From a checkpoint of a small transformer trained on Wikipedia.
Architecture: rotary positions, biases on query, key and value, untied embeddings.
Each number is 128 + 32 x the weight over the matrix's rms, rounded and kept within 0 to 255. Layers, rows and columns count from 0. Numbers have three digits each.

# up: layer 5 MLP up, 1344x512, rms 0.0412, rows 834-864, columns 256-319
# down: layer 5 MLP down (transposed), 1344x512, rms 0.038, rows 834-864, columns 256-319
# gate: layer 5 MLP gate, 1344x512, rms 0.0435, rows 835-865, columns 256-319
up834:082167107109177131042147081136200168101097135083139124093140129098156125139083094089175104083116072135129149125087129090108108187131131092150092181160177139192141132177137155119126094098107122
down834:158092135107114128107085124095178071138133120121155145138136111120146134096151135151162112140116106060096148105088111133086084144132161150154136142136153114169149185058154081107113073129184072
gate835:140108126164155131105171123145130139131100102094149151158102145170153136097171132149104147168150101147169180083136106095150104077147124138116114125100092169099149156100138127103127101180183120
up835:147115109097165174137141157099125068133083127163142105127122169076134121141126152112166121129106120113147070159162125126143102098139136147174139189136138088105124090102129123123082141093148170
down835:071147181161146146141167121072135213124148160121206137171077162107129104191167192144132146142110136093126118137083126108140115153107163184155109138108116120114168116142111150155124082110093106
gate836:153161162129085155190138089178081080155160103187141180146098130132156119118128139097083092130122096174211159120101142188182183096104154122143066095142126056156142176157154149095144167150126148
up836:125134131134119122162096142145137174129160156117098119134099141137137167150143155164091150136125117098128126126110149128184136158167067139151127198089141101174091129163129123137183167142113117
down836:137117102118074114102135130126127110115107062114072101035095116084225149135147158121073130146137150107110078119133137073138150159145129057106114148105159109153164114087103092120120115174132201
gate837:149107120187126111063110073171078132113141104111148113119061118086070195116114102167107121113131120134129162106128087142119095145126146128108140145095165152064184162187124152095138079167161142
up837:135145177105169079142110096167102129132163129134080146132099120139108143133145134189111108139144120128153116105117121194130168122081144162118101134099158157127147125111170181138155090122114120
down837:124125110109085100149138150160147185168134120085117110071101097129091150060160148128115133124167110156122116149134136137083133113118135122122093126111137097099088113135074213114096176093098153
gate838:183148127122141057147099204139143132123122055149144124112111179073138107138165125160086066091073100110167126081119161184125118131149144156125104135162102213175131135152108120122076072184202136
up838:101150118145159128201112122098123078051140134110103087116090085135162185056124112100102140102108124100083146152095132135127162120097163129062193061130063151174137118101200166161172102070190182
down838:086110142126099153162100106129111165155125147089077112103150170187130151166135153154093153127082121114110128137029154156153129105142120098102120111180106111115127136097053148138093119133139196
gate839:110122157099125134117119149118066083099137064229102108133054142120185139164085139147112099155123167133113122141101103156167179136114136140114122121077154100141118172106053137109119120162097150
up839:137155099195152077132107121201118133139098161078164083127125119134144175134158107132086102130092141111107134147151127155096171148140136098168119065087146132162182159100109047131174123048179130
down839:119088129131089124115180108151151136169151111122152086124122119145133170086122108152102091123145099054163162134161099177057133114122188131144139127122088137097131070131190157119116140160105107
gate840:132137124115089097159159144117089087169173137184105171145104100168175140143121159115093131101137128112137128085181149155156091105119150142100119139122144067122189171138170125133132194148154169
up840:148128129102134111116076170176046131099185142123121165125193176189095092137113129087106141147147098186103102072074141124113158141173122077145125117157130084137061104157174092128130093092145111
down840:105052138135080129118172107137127126065174125129080147128143106170203112165103131166127131181106167133051118136093124154150118165159130077088120093081153190110171167134139101160139112155121135
gate841:116050174111133157092141109170084159131147080207132110196087096204116104170159129082151191132124071133145103117135175189163119122149111169148086163141112129127121139176174154136110131098112148
up841:104118142152160091068160116139126158144116111085102136119073132122132115153136195152107139129118176170140158192123124128135148120163161153171098141116102087152110199154096072115174121192145166
down841:112081114156159072128154102088124082104161100148106131182111140196160115113110127118103164131148138156128139093177123122147124136110139185195110167129116105125112200180114103151112134103070168
gate842:082101143151155091123093196084082144041104095183167113125138143139126144077161078149133106131124105070132119107086149133156091155102160141134116216160118066164113197131130104133088101090119168
up842:126050112063151097089149129113127075124094137211066130128099155132126056081094081120119078095090140073139155155080132163117100134157159186149143085092145160088135164113107137129097110090120156
down842:132150141146184094104106159111083191092153153168117135178121172161144115175141125111160133156135159096179186123132141073120106104082135122143122183124133215195115129132150128166138157158106131
gate843:122092115083146122086126149196071143065112130200115080113050177159134130085154089111158125139116140138090170145130137144137140125161141153133163111098148172182105095081122198097158148152128183
up843:099149105153138190082123150078137088122071107144114133093158118145151113071107151115142132091184151097090125095094104128129076149107107144152142121112185146131034142084105182142141193139142172
down843:081154158098064119093163120085175077119107206091099137150098116127103075073154130095182197108154096084089104135092155149095132117157119176093113100097203056131091065105113180136170125110147104
gate844:120186177178152145173134177134104087144147152096170118128155133099146193148142132111104146133120103109115144081174194178139175159113064126127112163145141119154114121071146141093089177163101107
up844:114178093117035178149148099147152133071148172089119163195155129134095110120104145085130185124120123135169105172125144142171084130080058111146081100138057112087107124107102132123077155165127180
down844:151117116147138077124116165112080142116076084147161158131153151100119152097130135165151070103100113110150087110107114170116183143153124133118147083116108115083121125128145111169156136105114164
gate845:086130131102135083134028198129070136121126085157060147178095132123159198147120108124124144117130152112094129155126154143161121139127212148052103148102148142161136179122130143157142143149138135
up845:130188114170116120130114138161104131142099170138117125125146096084114151169065140151122137150107106113148136135128157169126132109054084124158163135112064089168148142070163148114139158118183095
down845:102135119133142139171078125149081120105127096135147118105067140129170170161083145126118133164118187138102100149140142155140186123130143124160095173128049104139075204140174087067131167182103085
gate846:140135139111129049174132100159095128158140128166167108130122106116123080111130121143147142112134108121109127083167098103097119138126137121117146135074148104163132117187114120129136120167143137
up846:176107104171086101113145094128115133094151131181112118175099136169161161148111163140145115170090080127111171150083190157072128160109135153140060169145111127148135148114136102128126122092134134
down846:111127154138176088168144073081104159148124111092180124097144109091152094140084104058161137075112150124156083127113113119124081147139151170118137114103167119118102140147057140113122162126115132
gate847:149142106086138154174120157136107096116116125162092156170158172162114146168155130171164111158100075118142146115159145105184147130081149139096109111136074171121145131152142114164179140169151110
up847:138147052068135062101099174098154139118115105133160107098127123187211048145159135155132154147130150058102103141102146115135069113085174139154112085095110120126179122124099112111128098123133178
down847:146160157128114130099115112141149118165138085090118058138144133122189107137116158132137100109112128059088098135147100173127042106145136151152162165089097082102162143127143111087143113091113137
gate848:136066078103147074083160086101132133072123145107142107149161126192127161125176170123105118150135099163118134130123090175101118110095113107082113101088188131166111142081162173082141154078135183
up848:124153170168128144095132100133137151102143108148137130088149170134114111120045113097121146170108127156129157120101149132082094148148160098145184092097101076093129156122108196141122079132213131
down848:129117170108162139134136126176185147118143107114104124129119093160139079118155184147106166153158085120159205116111134069114114175093119153096125077135078156126198130153097099158123134105131178
gate849:173180130107159175117082160149114144150106133173122085078126116097114121125143120120137144125110156163180125117147153177213118092200144124148152176146098122072121173064110183075135074152138130
up849:167124081185057126122080116122150158161077140100147107133158131162120126127167080121129081049113138114093118116041129090187085118107161126080102153065096138088131121172139083172084120111135132
down849:067109124124088116107130131081101169131136090181143141139158128097105123114139130162068143120103103146178135147175123096123060144087131191114151121112164135103133094205088125142083145124157130
gate850:083113156096092152068174103141130116159091095115150148145160138139120107144126117094127125085128095078160150077148132142120119121110136124145118185134150145119144168147212143148174186113146130
up850:147127112121189140106148145117148123135194113172126136144086122154115183122105176113122103116127128156105157153141140077136081139170136095072226118092107147167156188157137110170095135102123155
down850:121108144145148075130096190084128133139134097158142079160151107122096112122085121136136126126139189129116120071165124070119159089121186206107138147131119096125133158097120113166160120134196170
gate851:110119094151135128130161153134070142080186150157088098148106055159140140123154132134152101119123122091125131108115167175150131129127148135153121121114169156178150173103145149118148137159116036
up851:098090121164053165101127162110133091135095106122104096115139117187149136211047150173113095128160132139082182138110122134125143094137093122157113099110218091125044140151158120117112136174159150
down851:118160130162097064184080169108170159129153152118148114098092152131109148160131151119158178112124105163137162129190074138144190110130117099118193127107177100166095121136122127151102078165152149
gate852:149117169135174115105067129134143082162110143138124154164127104118136152122132138122069090057189062093107141097147151101201131171088177136089095106169133090091154137115114102142113177138136130
up852:111089138128117143130124146087131156154153096146125192096160195069148176155092195145121159143096122079151122139167058123107148141130099115089172114124173107150152117110140165117118098087131150
down852:097148143135105132204094139093164168108204116124103093115154114177095175134127117116117136098144089130124083104114152161116075124115159161121110112160121072107095141135192111174123113139136166
gate853:151107087153166147108106140138110098196100124161129130150132136143116163049087073177085135106123154122204102109141205166141129129106132177121140141153177040149147060119101134161095102161212199
up853:145157156137089081152099135072094081146114119170081135119117153126086124115102116112150143148153095153125112152075169135091129153163100173077162110128094169092184110167133115065137110093134096
down853:136105103140120131115153109072100117079118078116120119167109145121120094138148179115069128078100132112122157082069173140076111107102183131120098128176116079105173102093150159104173099127177123
gate854:140150173166150112082087153156130091149099183104088137153081083126150091111063152159092170114059123107118122151153146145105112142126076140117177115145116094168150134094134129088142115133156112
up854:120123055093162014121151161096093166169170140118115140067137082109137113114167139129132125139139085103101140130149091081142132170098124135107087146173105169085124107145121114149043072169143149
down854:072102096148168089166145184136131140125092157177123106102156104133139199180181120110108123163121132115115150102093180121161146136126130157109129158140096157112148142140081166143128125153108141
gate855:156086112145141132153167129168127130158135163110105102178124152154168184139122149039169152156126076150143109170097171105143125108126145134157043176138106188122158114106160164096148126169083110
up855:106154133068106094147105174122074168078142139129105107125062146116164124099107082105109098107105126140102150126167137146134170155105085116161129069083187174118116121123162076094065156062147057
down855:204135153151136132161132135125164139139155104083172219167096117120075149092148121178080118129115137201138126103105124164098107111054146147153070126177097114151157129147186135133174131151133149
gate856:207180132140133059126099160093103137086151154210090147119155116126165059138095176098096166145117149130136154101129063100091098157095129140100115132160096098138146130168122091171053150123144145
up856:122131123121080091092154112145133081150194120133134153183099114099118179109142148090092067134121112083106081145100117164177130157092135137152118103131137138140157194147141161137119100171189108
down856:106129137136132180109124146104180145190091098104103112122104120128147206149099107145160107085135089178160119123125183125122101134152108110123132072078107168176158148072142066113142135057142103
gate857:160086169121136113142074186156134106097102087088035114140158120138129170158098102073122135082123146074066148071127116115150078091097142122112053138157157056160197174121139109100125080235148160
up857:101107102183071099136116136121115106142110115113165175123113095169158121204141129173116122149121094145139182136063088061078103112128118132113088121136160169163185117093123142134143185121125188
down857:130131158158154130179097122196180117165138105132102128131146143101072126128116138129158090130067072218114189134133145092157095155184117181131137149157162141116195108131174117089176141092125159
gate858:132135163093141093126088195142141093062163132147124172117159141157116184097165194154146153125092137132107140112117109166106078119109113125139134129164122148151109106158087146082119111130087162
up858:108154151146115154097155114096178142057086167121121141121160155167087108114162142070106089115148172074099153177138088108131165117108133108126143083064132148133117091157153092112183090153100176
down858:091208127100157140148123153151145134187138149138059083113106142148145119147101083154057126079169114116093101105184108138122155151136146070098154096124148103095123163124115087119157114152107083
gate859:166072082169098126119088181107099146114162177134095104063162127101151136128118180166114193079093108171148113129130106149131091095113143122148176170137146139105166112143170131111133080125148197
up859:084133158099115140134192090106111154126085093150117068103153117170135144104112181084133169142143111158180095131172053068122156139193110112121066135139131170155109174124104134113143125089084065
down859:136147136131139141183158116136148176125122122128159120146154141139131103115137137086133168153147135169150088222134080081168126120115120117124123086150092119119083132125104159123206210096100114
gate860:087153128148104152088134123145106116121142065101063134112094140199123150091134171170129066110097150108121130151181155132133114104101146111133104100141109120104137177094120128101149146130166129
up860:164100126096101130101116127070126154132113146144138178151149163084090134100150113146084219110111164137078160066161155159121096096067146161152149128146129169139154114129149060139128161108103111
down860:167099139111178097106170133160173135146106176136069091112101121153103058058080164167132108114152130134123141126101140139102099108108082179166132143073109138108149090117116152133169063142182164
gate861:102148114112108115121142132175122103124122176127153082102120106111103215170129119157108101123097132104125087160065123136154134130169122135166091159173172124148180092140163134081165154119083093
up861:102086084136111115046152081113134123202149127102118177135147130077143091103164162152125138115138107154169094151136114117087075107125218124149155130129084180130122183166104139094117134157126144
down861:119122082103133129106132112111120123142134122125103132123113134108060153139118126181108088137105092126182150113140146101202076216155100119109149191105142148127125094157134173098111123073120089
gate862:116159177063167151125134116124093134098156121124105113131085109127155086105039147129155096125134100116133136116121113197083095103072151170178128108104120170106144127109143176042155114122142142
up862:128124097095078120157125077154110155081179084095167163101117096161094104106131119161089135167175101116118139102091115066128169065068136130079089168150135107116076062135130087152145147092109105
down862:162147112148107136142079079080145119077087143093142076097137135104107123157132118152164113095125110178148147065118131132110143075021160138126178088180113177106092150152165153130185106098093134
gate863:135105163125202100118141153123112151147152134166081102098112167126155106129156146167111133163123115111136127150187130179160095107100150167098128157150119056121088122061130191088140064104123152
up863:098179120171158090174113125142095134196129163123084106162114176062102131125127172100112125143101120164158065105079179116127143158152136105165137114137156128153163085105141142111141175134129116
down863:166108119117159154151153145076076116143169119111155076174151148103145103200145096090140177098191127093113117142135116163189168150154132135106107141196181125135111159115159161149156066139115201
gate864:140104078107122117094124155109145076111107038132136086188119126135160071130109153154096116123108151116067145149120110170126137091092076128137137085095178061157156111124150146102189144117182154
up864:113119132143189105159137113142160084172116142152138088106111087156082093103073132084133129181143136176130142144156155088136215190132209160164100174095169088102118105160096116125140118090145095
down864:113181132107111208094136123193160136128099153142127128134151081178086156158143134089110180135130128129126103113141126175118147137107133110126168175143180114176133112141132094113162086056120166
gate865:134101141152144174148081177114108185062106063157156089182101121145140101102080083077095126115116165156091092078124188141075152129101150162122109141114119092157122181087128120143127071094142131